Part of a small language model's weights.
Size: width 96, MLP 256 SwiGLU.
Architecture: RMSNorm before each block, rotary positions, untied embeddings.
Training: a variant of SOAP for these matrices, 127M tokens.
Each number is 128 + 32 x the weight over its row's rms, rounded and kept within 0 to 255. Layers, rows and columns count from 0. Numbers have three digits each. The size before them is the row's rms in percent of the matrix's.

# gate: layer 3 MLP gate, 256x96, rms 0.17, rows 123-168, columns 0-95
# up: layer 3 MLP up, 256x96, rms 0.161, rows 123-168, columns 0-95
# down: layer 3 MLP down (transposed), 256x96, rms 0.15, rows 123-168, columns 0-95
gate123 110:175109128086141154174152126139154180087127105127125088112155097120128099126162096142177110148160067072116133117132109107104133135148119198195106176077096116111166113121129156166155121072089150122130152159152154131100155133130164125159093056070128094202138086112151145089214168111086129134
up123 099:144158095116053097112124129095199082137140121144111139058134146134131147138125165129117160079071085133115121168145148124156073144113095128138095147068127125165124145134079161167101067133085099069113132085132126124182180120075122154119141134124077151136134071120114194106085144197102079106
down123 104:083120145125149107118133091154113226146108153124170182132105177134117158091139141144170116144166158138120191159175149105139130114130126104087154130182182099142152141102185123036183136156155117192112106112094156084141130136201053134115101112141150110112175121131139084155110107110155133158
gate124 108:146094081166126152117106108155152118130125192154117152107167108107092064113131151120065148140117116165119096162135176157139155129208065107166206174095120127138141139114123183103104099160143083075138147113106116099175152140108150146157141156118105084152154078097188146107068163117070087112
up124 103:136169136087138130109113117114161138091188125150170122173125132181098128188089124098130061157118129146121110066024144110115122096206109136100110157108102131134118125110153088155145103078090113156168150110120149121111145062097126117156106132143173163101122089118168171082160101211113102107
down124 104:054133111185112129097079126154212218175144098130103141094108087122110115124066101127105164103094160138080096095081122132134149151168110171159162065123106135158115091154135133130112115121137105143185103124122129166102142092119086104082160091077116070159184113119165142138138126101105087129
gate125 105:148170163130106161138139116067108044160099112108138139120124152111139201187084166129109147174113129163124128150116153123125100154151140101167154165123111124119160121182098142108178193117127169162109055178079197158072144123073073154181132116129102105129128137122140149114055146130108143149
up125 102:157169093132171129082152143105111101089122119102099132161063116120113157139127095136144158159121119179154112192092188148149090122155166104197132102102152092186150146172095147164129150062112169109133135111102168120111162212117114170165120084159198133135110157143109149128088175125162180100
down125 102:171088121123125123195105152142153124098109140135178187130081092063105101119103140131090159136112139139098136147128164120089128125102174103140151147173087104109064172104104118130158098102127116175110142087076106232118103131106118128151123153163097148165145137151177144096157136122170181227
gate126 096:091122106078124101176166104127104152093084112156109155160189142135137095124111126157205156129155127118167180165104140176150113145137144164083131129091095137107092091111066115125133115043163096112082136139086060178078108127131118103131073091127136122171128141111169071156147104077069132135
up126 099:082076175113114150149031097122138144140140169096120125150113124150079153104084088155205139125123107110119160079100129170155134115134137113132100141176137160138125097116114155112168153071160070153100145115112141145160106112188161125099184178173115129128142143159143127179160073140102068050
down126 102:120109106132151203120118116148186106130142129140208122094081166122141132126122096096087109070093115113162118126112140134041164121114159120120165122096147103148147109131095135087132057081204141155082105150214113074118093138156092137132087156103097112126120164139110162074111149143187155139
gate127 100:123177152135110076073091110140162106081156088093130132149090136126037161158050117139115134125126111199161107122137159145115091128112116138148076114130090127109122099131149088151105137105097176165157154144141139195118199101105141173108089106144122106091148135112147152169102169097030149117
up127 093:113115067119153155141136099184095139071123112102138109141107129148240120136148080140154183109096169077132157166144141079145166158136116102104189109113176097129091152139120153172116132118163107124030114134179101084156110099100086157147131129108119142162107130186116090078161103130135160137
down127 091:079137203144110176133089135128173081113124120099131163134160097099177113058194138170096067049117146134161167132126170132207136113161103121134105139110111146129148193162172202110080113132098146096120183117142136185091139128127164141106145118104117121135114132147144143112109088125077144103
gate128 102:148126081095127086128141067157110191166088121056175069110115136160194127069105160077099127122115121103122178166084192101105154130088139156144118102092101168157102141135122107135140127160068180145139058144137165103105135152130128149162050145130124157144110116104080111105108097128103101160
up128 090:098065106108108126167062160151095116126174139103087086077094097101151133088219106122148126097083109186170176095139065127129094103104155115095124119169156153132138098109116178153134099127123072100085107125057112098140153113129198114131176126103106119141101147143124139138087164163121174094
down128 089:153117090153146171147158127111138097117174110199106198152158145122121132142088122185130173164116188179081104177160177139123100158150082057171130119105139118067115185142163112125156122116156085154178102148089132160098099125149106164107151135134114083130118094178122102118190125095080171114
gate129 111:122094137135164147154103111131162126136034133124150090105163180153151196162165139155153173167130102172165146143085106154056136114090082145190151144159186165174124166110142112163124128143182132150120114138078131113183108083156164125118088083128125146152081148135114116115084110129124196174
up129 107:105126119116074132076041136148121135144137099152126062100121100104105192122119120104123081136114157198078096098161151089122111103073110072086032110097142127149121101059132130119169120154171113087112161125128150154150086138142190154125164138095087119082134167133171141145143135157098128108
down129 107:108205106159141112149194128129115191156125116113121141104136157198095101176095144155154098132104134145082152148129147126162105149101173174152177077141058135116152095157167106137089114137131081147121082096173151141118126160116080110148134120047183126148067101118096136086109153130084162074
gate130 102:147143124106109145133138123142129155175126192135107148143110112112128201130159172132096095116128144131164111100094085148164169147095080105180157147177137176079177114163149167152126089134167168103167085128147045171102120149082150142049185137105160158167150130148076077087118144103093121102
up130 099:107154147109127119123085188128118129114084140153136154102162161178122168115096096120142102128115184129121155103103204112160112106150157102160104176104210144079187099112151110120142103189140108104174102160156167166111156080182156111052155122065099140138059109134126118072136135144108114096
down130 098:145098101134177128150191080157157143192148114149147134128106076127150056104153139121148118131133116146108093177107108132124197172103169169085160076150030097168136076105113188144105136120133179133149126124113138086130094112129065113143099136139136121053186152156128155150136151141149167116
gate131 097:154136085175079174158112119095107082154134096155091090168094181169148127103131098130114138118152155141082107136158017144133113119069176146170189122108142117113122169109134125069142167111123117135070127122088117094164132138104150137111135146154163156082204074162154175152094126124151162143
up131 105:126139104128154182083119141137116116168148139153140140154115155161102166151120130129097109153148169128156105098127148130077193014172134153113144181087109143157127088116194122199127140155086077093105169079077156128123206125123122114103117079154087098092182174128156115104116126149129149114
down131 098:119095134104096097121138141122123162081149188186089175114112187087052199155110119140102126113130148114116096075113179130074131157068091134125078140138104156150141103105158111165174107119094144075143094125114120215145173097160128115142154069130092089118120125142128138105143086197156124139
gate132 093:115108097117194082121185128139094061156178183139169132081192098135072131124139104111088122128150145106116136115164120094124106188074082120137110112145152110151119171085140111173166167147153182190090112094087134152160136136132087198134146117091085145099113128129052154127153092136108108120
up132 097:095167142066118145116120199066172113138070094141111126188154149127102157145118126148075137131105176132165152186128133191138123116092116139173189093121168122116159137148126179138083126101085184114137086096203127072156163084098137079140136099111129154133156164068136134111150124091154143126
down132 095:155126095152191158109173156148138110103179156141134161075089105143162124145154203146177159099066073114116073149088108114155117078139094122196123167128108118123143108066099079115065086110146115121113127144089096072146105127129121139111221113168100150139162101136117099117087145136126136167
gate133 102:120101129091145109109123179144162165094108102008099153118117127121130145139162160134125148136102107104142154136219157125160139123103094113139129107117059152150130162074084125094143084156145144085065190190148105114126210133115125130129121127117106193131163095137094147121145079110099091110
up133 103:117120089186115117092124106153066134160143118167106131187146180127101175106147187149173120180178165118129126080133175135105159091174123119136168166113139079129159152143164143108152156085098112151153054080109122146186084093158149136070160166160166089137124124139068177085100132117110134131
down133 097:138139069088154138094163143123155028119176155125122094077184104105156078104160137174070121164154144125124055155139064133147121097124143142092146104154134155132132161103122101172115101146112132119090131168119137094144165128092103164197175049164120158094124140121094095113106170115147087111
gate134 097:116108111080165118200174106160118121165124104121142088125117143160113106152081096140119134166187108069033158133094057152128164174116108119123116131122111125190125149153146156158153148145160139108103097073044210149138159174128060164152101099133159110146111126107092135120130120139116122099
up134 109:116122124124112156136111097119138124096117133115116141143186095117136106152171178111106174153060151147180109152111085069143116160122112134124061177139111134153127150078100105088065096084181125155123097110153110108176051174110163100162190078142182065120160148088114128131095119127099069100
down134 100:135143139114138142079139149160114119188104112129193166124090158138101054104106067188138133114155108167088153107162107131135138095119128107110147040087135114119130130122200161125134154118074127149132127133089183058066167100121107077142129147136093183157122100160161163146109162151148197142
gate135 095:135139167155140130140115147163096169152142174139109131182118062090118161132111169095124155115169066084120056129123097127078159128076099187130206114121120160091140119092091130115097055140124139100101135093133171212191152123116141102153115099139145182162145158114117090144143144110133154184
up135 098:158110139107162139077117130147125194144125109085118113141191129133108086175167103162077176162114083095084136114153101158173148085128040206096136126148115156152134103123107106173165084158215117095120143133166114118126164152079105115137187115103129136114103151108150113117061162119158155142
down135 097:083140092149115097169141108112177089135154117116121170101096154091148102163119151124114087111114151181122133071142079111127124087177163104102186138133166122090109165183143126097122161131065139176103145095043168117082127098172084196120115111158131102120165071147124120145155125139135080053
gate136 106:135143116098129135162114084141097148128070145091123107136118069104115167146104206163074121158164144119129097123124146101194170118178113103112122135099096114131078127146154141107102130152103114107140062106174182160164158127081151111168051118138102153156159076032117180139100155111082107134
up136 101:179107050190111122142136105116135075106120171145114116168090107134173107088122123101142171154136151068079133152080110109155143100125143145133165090103149087159188142168149158130097100158144124084103081097111170097086162131058137175133145124117124192154118076134078084171164114098177111114
down136 099:090164164142128149110133117126132086140080141126177112124124145074075166124128136166064103135136122148156067095121113169121209154169127111044088131074162115131148128134137084154136170072145115166189107106128085148123104118135121066133141145222144149132112125120164164117092071169126157111
gate137 096:221139092127166159128111104105188170149079128064127154099171140145117064114126148109110149151162141144125080077104108097152140164135112150162110113127080144176159164157075072163127088091111184135100151138087153130123127143111134143076104101108173152119138092084044106131143154122102185111
up137 098:148135141108146172160129077138163164127135124141179090142108088148146151128075095201142131103121117154151133148167177093158108130132158118146104167097134144090125210105135122046137141145113075090111172138092139080152115141197161130020093138161092163153142100170141136161124082097142119141
down137 094:067106117161108175172119133157123140119139147137087108113118175111137130055141123117156117163149042059132154137122138213099144085092090153087157112138117112100085120125087129141091145156090151118123096137220103056098131100122108165179125138129151154146132135109181116136150165103177091166
gate138 105:110123111112101124117187119121124081133116138224120106155086162105142116171139134119095145160098173100106088134104168087125128143131239159125152142162124174109178140110133149210142153118184144197139120121170127150127122122182157163152134108163166122062139127137128139118199158083128154144
up138 099:108129087084122107100126059198163104110140149104096105119097126124139133185156108140109117113115138126100068155116155187091122130120139146151163059092107132141118084075132154118114133118188089138051094175096113144167093117134127100196080063122190132091154101102124102146105136195107160138
down138 099:154102091122149116137122157143101139127152101204164128198111122126076063176109118135128122127139174164078091131109142208131116098110108071198127157129145134148122113105113139074149157185179124178172133143165119155101063076116041119107099175125107077108117123118129142131144122168125107142
gate139 095:188101112141086123081089126082110117119098079141105120142165139080094156144129172170038095123127143104183065046109094157185130099154160204114136112166162133084138085161081151110147135125168138105166123172149124111152137093105189097107129159147121145090147116133126132110118145155079132096
up139 099:173179068142149114135119124161113107118051132154152089167129112142152076099118114129085150174094126174153135194102127090154131071134137074105122148110142119169134189133078148059127134048180102146146114178126133130075094123114169119129121138111174130148104136056159144162110113115089169092
down139 098:119118096118153142118152125111098146187089158114121194152106135077068148102134126117023137074095067113128126104145135150209118097140125128131143121125167148106110129137088181104128089045147110145117067150138080118107066098138172130107103134172097122165152118101141099105090114109155168077
gate140 107:135115119117059102117116127086128053139110109094083147126204118122122131157106135130153103098132124153124099134166138112077142133171089172184182153101098120136113143056116152141086103120087062119143170097070159123145119107109137138130162141098130171134135126151209183133144132119083117026
up140 106:095141092178182137176099147180120172134102125138181097118118147124143130149141108163076096163138144108103163113107143104194098108090163088052118136130144174089120127188147057118151125136164159084092107179174156166132121100146123112124124103179145130137173164117050083111131081104129117187
down140 099:147095146126128137142115189172099048148110129156133051124151144133117133117137178094129177130133105086111131107160094145192109107101103072149135168171129167103143168083127127134127173170102181095100119137159193140144145128148203122158140116114061114139104152102071114130130133062110097201
gate141 112:154121164124135138149177156188167142111116092156130104179098121169180130170134109079146173099094215171134113103104098129161185146124181189136158159130169087155157145132116068114081187136163138170116123076120147111154115149149117156141138138109113101092149117178046115136158128094121078107
up141 106:113021133143146100153122090073107172141100121172157113170158128147130116100090126102152132156101120115140112178171118137158095140152153113168119158176137163160223111107217182098164127103125101098135159119138110146081159145083192137153121131162096116113145097084146126091094129079095116107
down141 106:117090098211100128140083096072100082110113158129104163126156126071118145131168108168107074108115075101149140125112126107099125114109094143107080126101059155114131142108153186134139083100080083105095139122133120015079135079096128103098101138163159152161125143099173162160107131149166140156
gate142 090:148162099160121076142202058117104130058160142154106084161140095170129122104166149108146090164076157096111115117150172090137098105082154138160049152171134080115176123115139124107141113063105086142118111155120192114110119092158173120100130175069133132126138117118171119147116129104201143128
up142 092:136191100119109051160132126127116134183123111090165084072186104150135100153155145164104086135122146127164149115135150078146114086130120129147111156166125085153188111103161095117129137092128100187117163133101154093152092093169126137147127141066139113108139091094180077165141108114236090165
down142 091:113182145099114085124219103158146221138114175110174162104172129121153112142127131102129116188085159119124081093151139098154079124167151106149077101160158129154143142124154168093152131120119069148163149119101149097091107159134176168146095169113125132139142106089137145142137151183202150194
gate143 090:100085152203125147167117134164108121150165105113116116169137138197093171052159115089169161134128072142099137147115106073172123156128129147176125160153155147134122121160169149111191098138170156162109132138144130137106128155193150138082122150155147140077098115116161212173076071142122176127
up143 084:158172054095098090120204129100120133145113174122123116118073136091109117228139138114114107136117132114098132125055088160166136152097107143088143160099095103140173117111115110143093086126165104115164145134088136111070176108106132154144116093128115082153144173085076110136083207173117123092
down143 090:117110140089153086129136115155184020142126088157120090107125149131171119164162118178122133097123148098079160137130128147132157100070133070108114130141081110106113152077100088104126223088118127120123123131088134092124145118118102141149154097125092111173147127149045100119092198102095081087
gate144 104:100113105099095160126141106104126136143100084148156087099109185096129128133171105174095201074088134183089092103144082170167071116121101113116122172149151108164146118106069140129135146134107123119143107178085068124154154151143168166164134122215120132135146086165139177124129209181108109134
up144 104:140134088117130168131133142102104165172114121165066189083130103186096128093099130094165099150165059109183110123094078107117136117135124111144155130116159117134140128134154069143132103116124143153112030103156192103109102104186123094080137209117092136161136117143131098087083126067107128083
down144 100:132090131108103055135166173108186120133085061114112131159131133117160147075126137143115196161136168121107131108116105120193104140147064138078127099133099122142061125128182164133134103121118125098136217160147135116127097209071110122142135080127089126115080127074108144132072142122113155087
gate145 102:124125171112094088124151145121085060112138142120125147150139125090103134159074165076100100139131114110099127079132139188056125121121128133135213136123120113155088168033114121161126107127072080099124170100118103095166139134151159169219174145084148100172149107152131156150170095138141106124
up145 101:048148124110128064129087171112120112118119126063099103113119117164081117123140133065127113133120119125118165100159115165061115096107139157180124174157183152155033142101160198120079092070105131133105136105075141102143117104134128125175130115076173128132182090126149073111144146116116094115
down145 096:086106134135156165152113089188137224132156147096147164107108121147150125152158137175142132117161146132161163114084128125048159106104159179181068110124147115154065145073119121150111128142141075116179094133133059110111124116106140131110135111080191173142182146072176151117115153153147165123
gate146 092:138086084176088087208096100093168103052157150172201116107088092117097135118088136136099108182123128168118116138174119131140141143143027125123113119127120139182145107109156142149138164138078149184074125113165103151099112166093136074142130113091149132136116132106118076127122092108126187146
up146 105:118076142185132196118108113113149108119104133141119127165105151138142152184119158186151111160175125140147099122160147165191121143171117067176101192167177102094101145124099118145162121103093160129159091159147109083125136150119089140106125162078127117154095089183053145090113133223131102109
down146 102:125123125130148168126139164177037183140155135080127195189147108177112169112134070115095146146124112159177172162166087128097086119129133169117117167142181161083121141168110079085080124143115100126062160123130129169110115092157097162135152081146096148144130119090162096083133149077087128115
gate147 095:155137087071224115116170114123166144145074159111142080165139154081088098134100151067090105153125099125128101177156144187137091087122132097149133111139164128123099113088113101120183118139071135106109090155109092131160087149123113204133202126118152163103107129104140165138090157151095191150
up147 094:094125156111119096137062147119109174161115136137102095047215129069130118113102109163129145116106132105147113145100099093101123168178101123108066125139088106149129126187075129160130186047093112140160081138138150093102128132166143068127090185105112132106112127139128156085146130073180093108
down147 093:118181107129115108127115147112145045131069119131140070181070186102157161163138110149131190156031084145139122126117157140190147137130100096110151141202118135144083112111142170151159107101124180169111169159146126087113173160153139131088134170143184146142137131124104131142119109094182154148
gate148 099:073108149130119189096180136162095129146105096087064112121146126106095159097158193146144127095058102156181096137128134139169188114181117126139135150173137182105140152130098139190063134111126128117051126115113147165172115156136063183106142089087126152168130170131103124127078121122103135154
up148 107:091106123166128226133185143096179129151119093118128115100124182115154123085129150114128135146148118135137121160103112083129185133165124110133116102124156193179128115098144096159183138096082031088146086136080104150104171138110124149059105165097129193108125165170090116132156092103101158134
down148 105:157092177131113128086122132160084076137117142143112081178109111079132179125119066146086176146144144129095112093126158165126126088123182096134154166051149125032105145164122116134114139123148126139169115075109174092116143131153061106178165109150119067164140104146129158114100056141158102117
gate149 106:082127156080115145104073108140131106119132121135086139115052132176149100097145151064118135142117127179073164182126148121139215136094165159118071115101135143150153109144151116111049111066120092130107136224103144155166127082096127131145079099096121137191105092163126135150143124115114125158
up149 107:117112060086118151128150091194113165127075115117143109166087113167112061099145147096095153159153160145135121148174175091186159149109126163118172119117165122142116187131138132114072181107164131078131076127167103102172131161176147157100127129214110125111105171154151100134176189121118154136
down149 110:168209060159129081146130093128095144178150090150143052118153131106098149162101064136136124134146140130114090083128101128083069103158118133117129107130156148144156110154118114157167135160096143164137150076108109110094110128124054151163090108167111102085150147045131111140102175135194089092
gate150 092:073134107139119088106117125107115133115125081131077064117142159173132094111116152146139130106096144186128135107103119200155142153099105102132068142135121126157081194105029084171158128126125123163130148123214155129146169105114107174144114120086171134163145188074155144187109128168105149151
up150 100:132131163115136110109087133141133104122129157093150116119194164104135158073091047107102113051095146161194069081139172148138092129127114106138079129149114124097128135140056165086111081220138096140135145150119146093125154147125113139171144103106155132120153159076161107115116144079148052149
down150 102:090142105133124096099108175119102149057114070137075103118113115118131102158142214146127119153061122131147150144157123150082087155136097105137081137133111124144165129082130130154110088119146149089129094123155114153153148046054176053139103121091125146107108122129130179173176094167164197133
gate151 102:122124164096097162119143089127207071123181112147074158105104121125132113157095093107097228126132112149121146184143128145140109234137150111130173160070133156148130105100107128112099108167129147140149149127060092103160133189092146168111136140131161131174079151146168157084107114154100118137
up151 091:089083111142188130112129125132142077100124152137154131126222114108128120117096167096143120117098129125182111083137079131102138085160144124197099199194160154135100146132163182109138098075167097166172068173173104118102132148066116109136149076118097132108156054109146117125152129125146104109
down151 094:140120134071131158120113052133154087156199093152080177136100111152128119141118088175105093114113060099089143118164131160168125166144154167091155112181106130090102080143186106111125089176141102199159139145118172140102191118120121089097134112077142106143139163149168100107103149112090165079
gate152 098:136110132106112156141103121141088146091175050165100095153138073175086121132123113137186092137148129167102069126100129135111104153177170119117195186139117117120133128156076158121114134156120138103130153065149166143076164173127128172069117092108093139134129181146162080138127154080033144144
up152 108:113161083044130153131129136137130116064089145161193192148142146133116115080151181097128109123144153149075133145099197111153145133152091135137115100086225116150142127096145109145142174101117096066120160149080112142104171128118109117127102141083125071075119132132120133182112114085074134176
down152 104:122107163165161058139142134091122153193130097104107095103117134117197097156114137169085131162089099114151115171188141129136106080072133153115105085156069099098071106140103104132138129158166181160111110118187150151127144151127124152126123140151203171180108119090123058137137110128176151064
gate153 097:135151108175115138181177128165146112125111151107146167109140077091191156165107121100126117095140109164080149236129138142146129124161083081129120109160115154075101158133135113115118188100059110092179138147125198163167166115061139137101115125116079130175141100135189149128099107143088144116
up153 097:141131111096104091153128111082090083079116139101126106128155158096127084135161109104117104141156111126108155176123132068096134165114140169159149138122158142084128061109159189129069123120180124135137133185161095089090118047161201129126154106100156156168122144110212087158173160100171162120
down153 093:064167126190130166161140108161195121200136134145185178092138101140186170102160137160122129135069091138085125172152120140136118147084084145090099111156144132095133150131114077117108156109106108121120153115127154201192144126128078071089110127095121145113151093163153092130077132109058110120
gate154 113:075124105119100090079126152153164142189112101139134172073141149071131129119157175161141106114151066126081179188126122156178114089158130134143151151107135169113130149124102164111131138183148111154145127130122140066137115156158178142170093154166149062187105108141070054128125140098101054125
up154 106:153107188157132160126109141080168144098123175109091122104116153146136131166124091124160121155149169186142150129131087168107078192114142131100044134139111141154150152160105176151181133115132149135105183139104114161118137041104158111116177117072105186149144059081117149117136159182067135134
down154 103:067137058105095118139174110160112114155102133111214094132165120163140098115105139156157138148101135100099134140214132176185106120168102127151176188126163099105140106113130107079170083131119150096150082189124108122130134139139088128143145139158128056162109155185124124133114079064172139102
gate155 096:144148106107093187095114143127096133079198142127139015111156171118176133175113126211091124094146129152133135114115152104135130168156131119110154095126131147166084163145178120191135120064096125136068139137129114149144080125100104146087144088114103099111145124176145169140182084150151138180
up155 092:125120145155152120188149166096160125212108154146142150119177119164131157116178140094168133152142096160089050159135054106115194085168088117140096139098078141188118130157128166141170098179151124140095170085090149119122162147163120183119159077104132104139118108129143114154125056115162120118
down155 096:109074175155115115143180142126139074137141102150081135139141134083123191134133119053177116124122136070132136148132094165143120187125080112166123245137107132150125129124105146191118143172129153145161091099085084124080153157137125124144141077050116131157135129085096142116154146144075170134
gate156 109:088082085106163130201136183157107143137136092106105101104206125148143136156143065105133131155082152138136140092165147166120080098146065127185178156183124174131092066140156164166124159149136138146142144092146141110157104138096101142209096123122181186138079145118098121137134165114097136107
up156 104:091088120086122087057131088105163159049136092125125155103116121129197188108094094102160121119107143137126154148179162154134096122174089116183134158159118134168103100136152151073131143110071148128077132177103109128132136185065108126152136142130135096164153073150125177142151189093116185147
down156 104:111171117172096105158146101150180174123060155094062150163164102062087122083139116137108116134074109144167098104113118126087094119106134161152141111118095115042154135137106138075094055204081100077151093115112055101107140148142134113129153107135154174115112129113139132117111109167126163103
gate157 097:171168148127156136095169143058138118125130112059091106119170119174113135089132152171210117165160062086110158134089133149178135082124090142166149157105059142145085101130098099140119067135093160141107135106096141109123125170126144185036125142133127123124095165107126141160164180093128138134
up157 105:089171089100088127177151099129072125130152103171152128127108108183110046147124127129115036159095147101093191114143161092090095111176141095160134151080164179127105146100124137074088121132124144180108154069144100076104085123122127174147156094095121134118080114120173085118102145122099098132
down157 100:155113104151128096150099082084116144124106143152106099075122162112153141105133117165160108168186119149148146160185138123189098081045119184133117092152111148153086104104103158125145025157104111083082106124132144227146143147132124124109085151165145130154153171142091140135185150088133127119
gate158 107:092176184078087101125155151182113106139131179147116143121196100155196152136094106206131103121102152098163160137125133134193094124176134135111115177120113096157140046133110155127107142154159151188183154164148132077133105113103165093108125103164040146122126152116129133178111119119120144145
up158 096:130069135127127108131100089075183176137084106150113135146093156124179127114145169171120143163166107124058119150196172147125095116138160122143112107145088126139153136097112136112146111051117145077131113091163149151135191157151074122131144161115125136205108115214133089078083092152120082097
down158 099:122083104094148165138119145067159088110167140129093103157112158121101073114132135036136177168134141138112106135137153165145136160086089113182129102093059182105117168081134119172108108124103145084109140183120153158086189106178145142086114116076154057113121107151109150105157117123063122103
gate159 109:163080144149100118128153103159098121130170186163094130164171140083051177143100094099198152150071159134108092093129130085165189136098044135087141170193142130107143058089103152109118118083159109105131103122158118102126139107132125131138108108146097068124104168085160134106085102127129136124
up159 106:142110084097125141068163180110159088114164139093130123065084123139097148103127098149144186140140104077145145148150071185198105090133174096188139126107104103120151170103148138161170107105107134113147114111130160159148156164093123094151108163113064164190156098121052157111134107176129075146
down159 112:084156158209116144113135157123076193114107149083187122115109167145172086082134135174084115125155089122169192167182110156116116171084178133167079152077141132157097140135161076132160142147132160145131209157078132139132143138134143158158136152141154102108139099140083127149109171129087090111
gate160 105:073135129118112168098109133109196102083136173089147154139208104112107064159106171127197139121165095139145117088159164131088119107175070091111127156188090118124167138113142149133100099109140127170174130117131140088115100163149186132120097120094121188101096149098168192113155154134061125117
up160 100:141122099107155193079084135154162191114145189162135117128082123143119127146154131113127092080109098138129168160135086152120185103090093134171123147132115147137081170145144090128124116123098148164091090109146110108206188130082160096118131073134176175158178090129098170090096187177089098115
down160 104:140102088151189082147143165145130152102121094110085137139086165067118190104138108112117104108066133081126091197154052115164105175075146148186177122070129137143091116133098144142113171119133120098116096122131145201138156118110112135149094082126119051140160111127090128170092139104156146090
gate161 090:137116169183162129171115070096120096098118122149115100181118088192087113149133137067086131113150087122097158104101118134174134049150125141124136136124108069122113133142152132100135203181186137161122135202090144139121123136119088112097182110123198077130189106146134180125097149108157149110
up161 093:098072131124155116111124141152180159124173081093114111098159193160126132138177136126142119072146075092108142128115121165162103155135132134091155106201091123154063146122143146217163148115089108108053126099093133141099136111172153134158137099168112176152132092076079062118149103148150137084
down161 097:142110112117119085121109142089121064107155071098114138087137166120177118116168132145157153110146141082110112150053125148099109140137093145120142145112063138158080125144161161143149129016130134113127156114139064113103131155108197151182082103138167196120087148078075105156115122130187124124
gate162 097:121137092156077102113135131173123203096141146151128131181142149116161144140176113096170137099143157108146058194156181142148111183085111132126082151142136120146116130129102084164126156155065060102091145184111144136117179098139142087106089144073058170138103175125113141084120128154108182123
up162 099:093076134160090137146103130109090157173157130112093126092096103187147138124125104169151099105155123111122112158112060104166094166147204128130189121077117154113164181081127174122096086159082146148127095159061095178166127129142047122114120116166129121148071108092067158143137156125114119159
down162 099:151124063052125118110133151119081158078121174187170080130148117102112119149093183118083158157117134127135124147138188167074149144124090108166134163167106109116126081110132065100176149113096142145183150078147107140130108127175172211178160125131085134130119095165128133138083135104134065121
gate163 097:147063129155144123152177148141160152118129130115149133149101077195134138129198134068169122167135080155099127128128071118176116132114138110113161134180106092130150149129161151081160125143144134157081160194126125078160187148104105156122076084120205179107128127098053100118100147083097132161
up163 107:147094104217135112149152102083147114163135138212111171158067108153119128094158096140173121135184121065105133139109124029149089186173148142136133105125134090088108082115151128085148180132157161113123157162103133121092154126185099145112126166107138115144149137190126100083112097105162119136
down163 107:088125137081130099162141089098076098115157102094117066146106124153115119138181130119094110146177160168122161144088064154165133156097176117102097119156162129174071142083136083189173089125187138127159177141139167137178108181093108142070131131116098156178083130105107063136128163154117149142
gate164 100:082191153154119130137112124084090107194184135166104099146152117139101165071088127157129159070160128139048108093086085094111131185093115105119104120092084162088123135141126115180157137088148128104128173118113135151178133152147104154104118066127082197190139134119161119109170099135166092128
up164 100:114141167099136090148112136160074108119122132119155136133099142104123165103155134148100084193129161131154135108129135171145203166068119136167098132141115192096145122160137191128101127093145162139159115125103122125100130154124174111141129109084114163244178086133114043087147118139090096058
down164 107:102115133171144132124150188163199138052132121097156216104103134171177142131172138105109119151121102123146118169099173100154148147129152097111160136145150164197143114096112140111138115172180125108163152119100166245136152136116108087107133204080125124097101164141129154158120140148112142141
gate165 097:122106148160191180082166135120101138143066160061123120107177110156150129123151108112044132087137139127099124176160157158143101151098137179105138145147077109143077083153105129141115144120148145140093145165127082090143100187090124173105126115116121159091118151048107042099175119131100150096
up165 097:115140160147209158178120101188180121139123151162157138119136184147127101067115174180112120060163108128147123117142150158161173146188051170113138130091183160068073110154142141149131137130110101119112172106125087131103121109136139130077135130082140074161136111095144078156163125162101088155
down165 096:110133123117082118125143086095078164117071120139117121140099118131136162135163134224128083161125091101168148120121121083150129100181108155138135039101134091116112106098101104147102147166149097109162185133130089164160148187108117196108113131220083094152088134137150181120105141129180096124
gate166 097:169109085132110115107103154105057115150164133140112105134143085156164177131153160113089123084123160082134190113125107114128123114134135141160198111146174173112154113146125148117088045182120094091093177086157087076096151142145137182103147142176115175062177117154105188123121127112163128175
up166 106:163163156142121149081097125104093168116117119207162144155145152160170062146110069142153141131132149090085184099138106131134115057093113166141111101171146133111078128143129140104080122139155188176074145115149139096082103115196120098153182154115116094052120113174123143114130154082162143092
down166 097:139158125139122157113127163167108178053172137100131047115089096129144106098170094123135124121097089072140148088123130099137098109079174209169133113154120111089157088083086176124150141142146195105084131083153072139081160112142117143116139142127197136099174152130114159176093114099148097133
gate167 104:150096132098146153128169161068150128096100143121105174083059127086073157197148136110116122101081112182114072136119101134149173144118121184150129112168127097139112113168106108101136069137155179119130158131106121100144132162134037110082129119113106132097064177104115088179080099141085155094
up167 100:104121114139107094123156122180127171146131140210129111108086106139183129081104111112161164133147134071117169126116133154155107036089175129141166090163077163110085180121139117087135137074161097177074140088171156201074147094140110150160090131179100143159143148124117159151162117129142116128
down167 099:099229131121067133166122099184097119115180154155134101127181156170109131136149130177109120104184088133126193133143144101134090095140072126130068170070176090123126106154111148126106221134158162128123117140132135112122139120103148169146100110160160112181149125191173128117145169156105129151
gate168 099:156094167152134134141073149070155123158123144139114127077161081180122105098172142121098137077114138139127100147104092076131126136158074159171138048116153120149102118085109164097133135144136097090108147127112118137139163091206096116113111093080195177105194137106133171104070110087117180174
up168 107:080068105140091129122180121123163127135170108110132123067149142143133107126183131091101145113159142129112138153103081167170103204160131181095083173102165167137071164091097136082166162152150101121038097159115099086154103100100156140119128154118116139085105098108124122146078190137147182094
down168 099:065109086088143152057150154111116161116108158099132117144194171099112090083200128096163161199139156157101149146136119171103116146116145147120134145067131111121095167126163127178134127129091067146126099155132146107182124146167130187167156125108083175153127144149089143152114187175130064149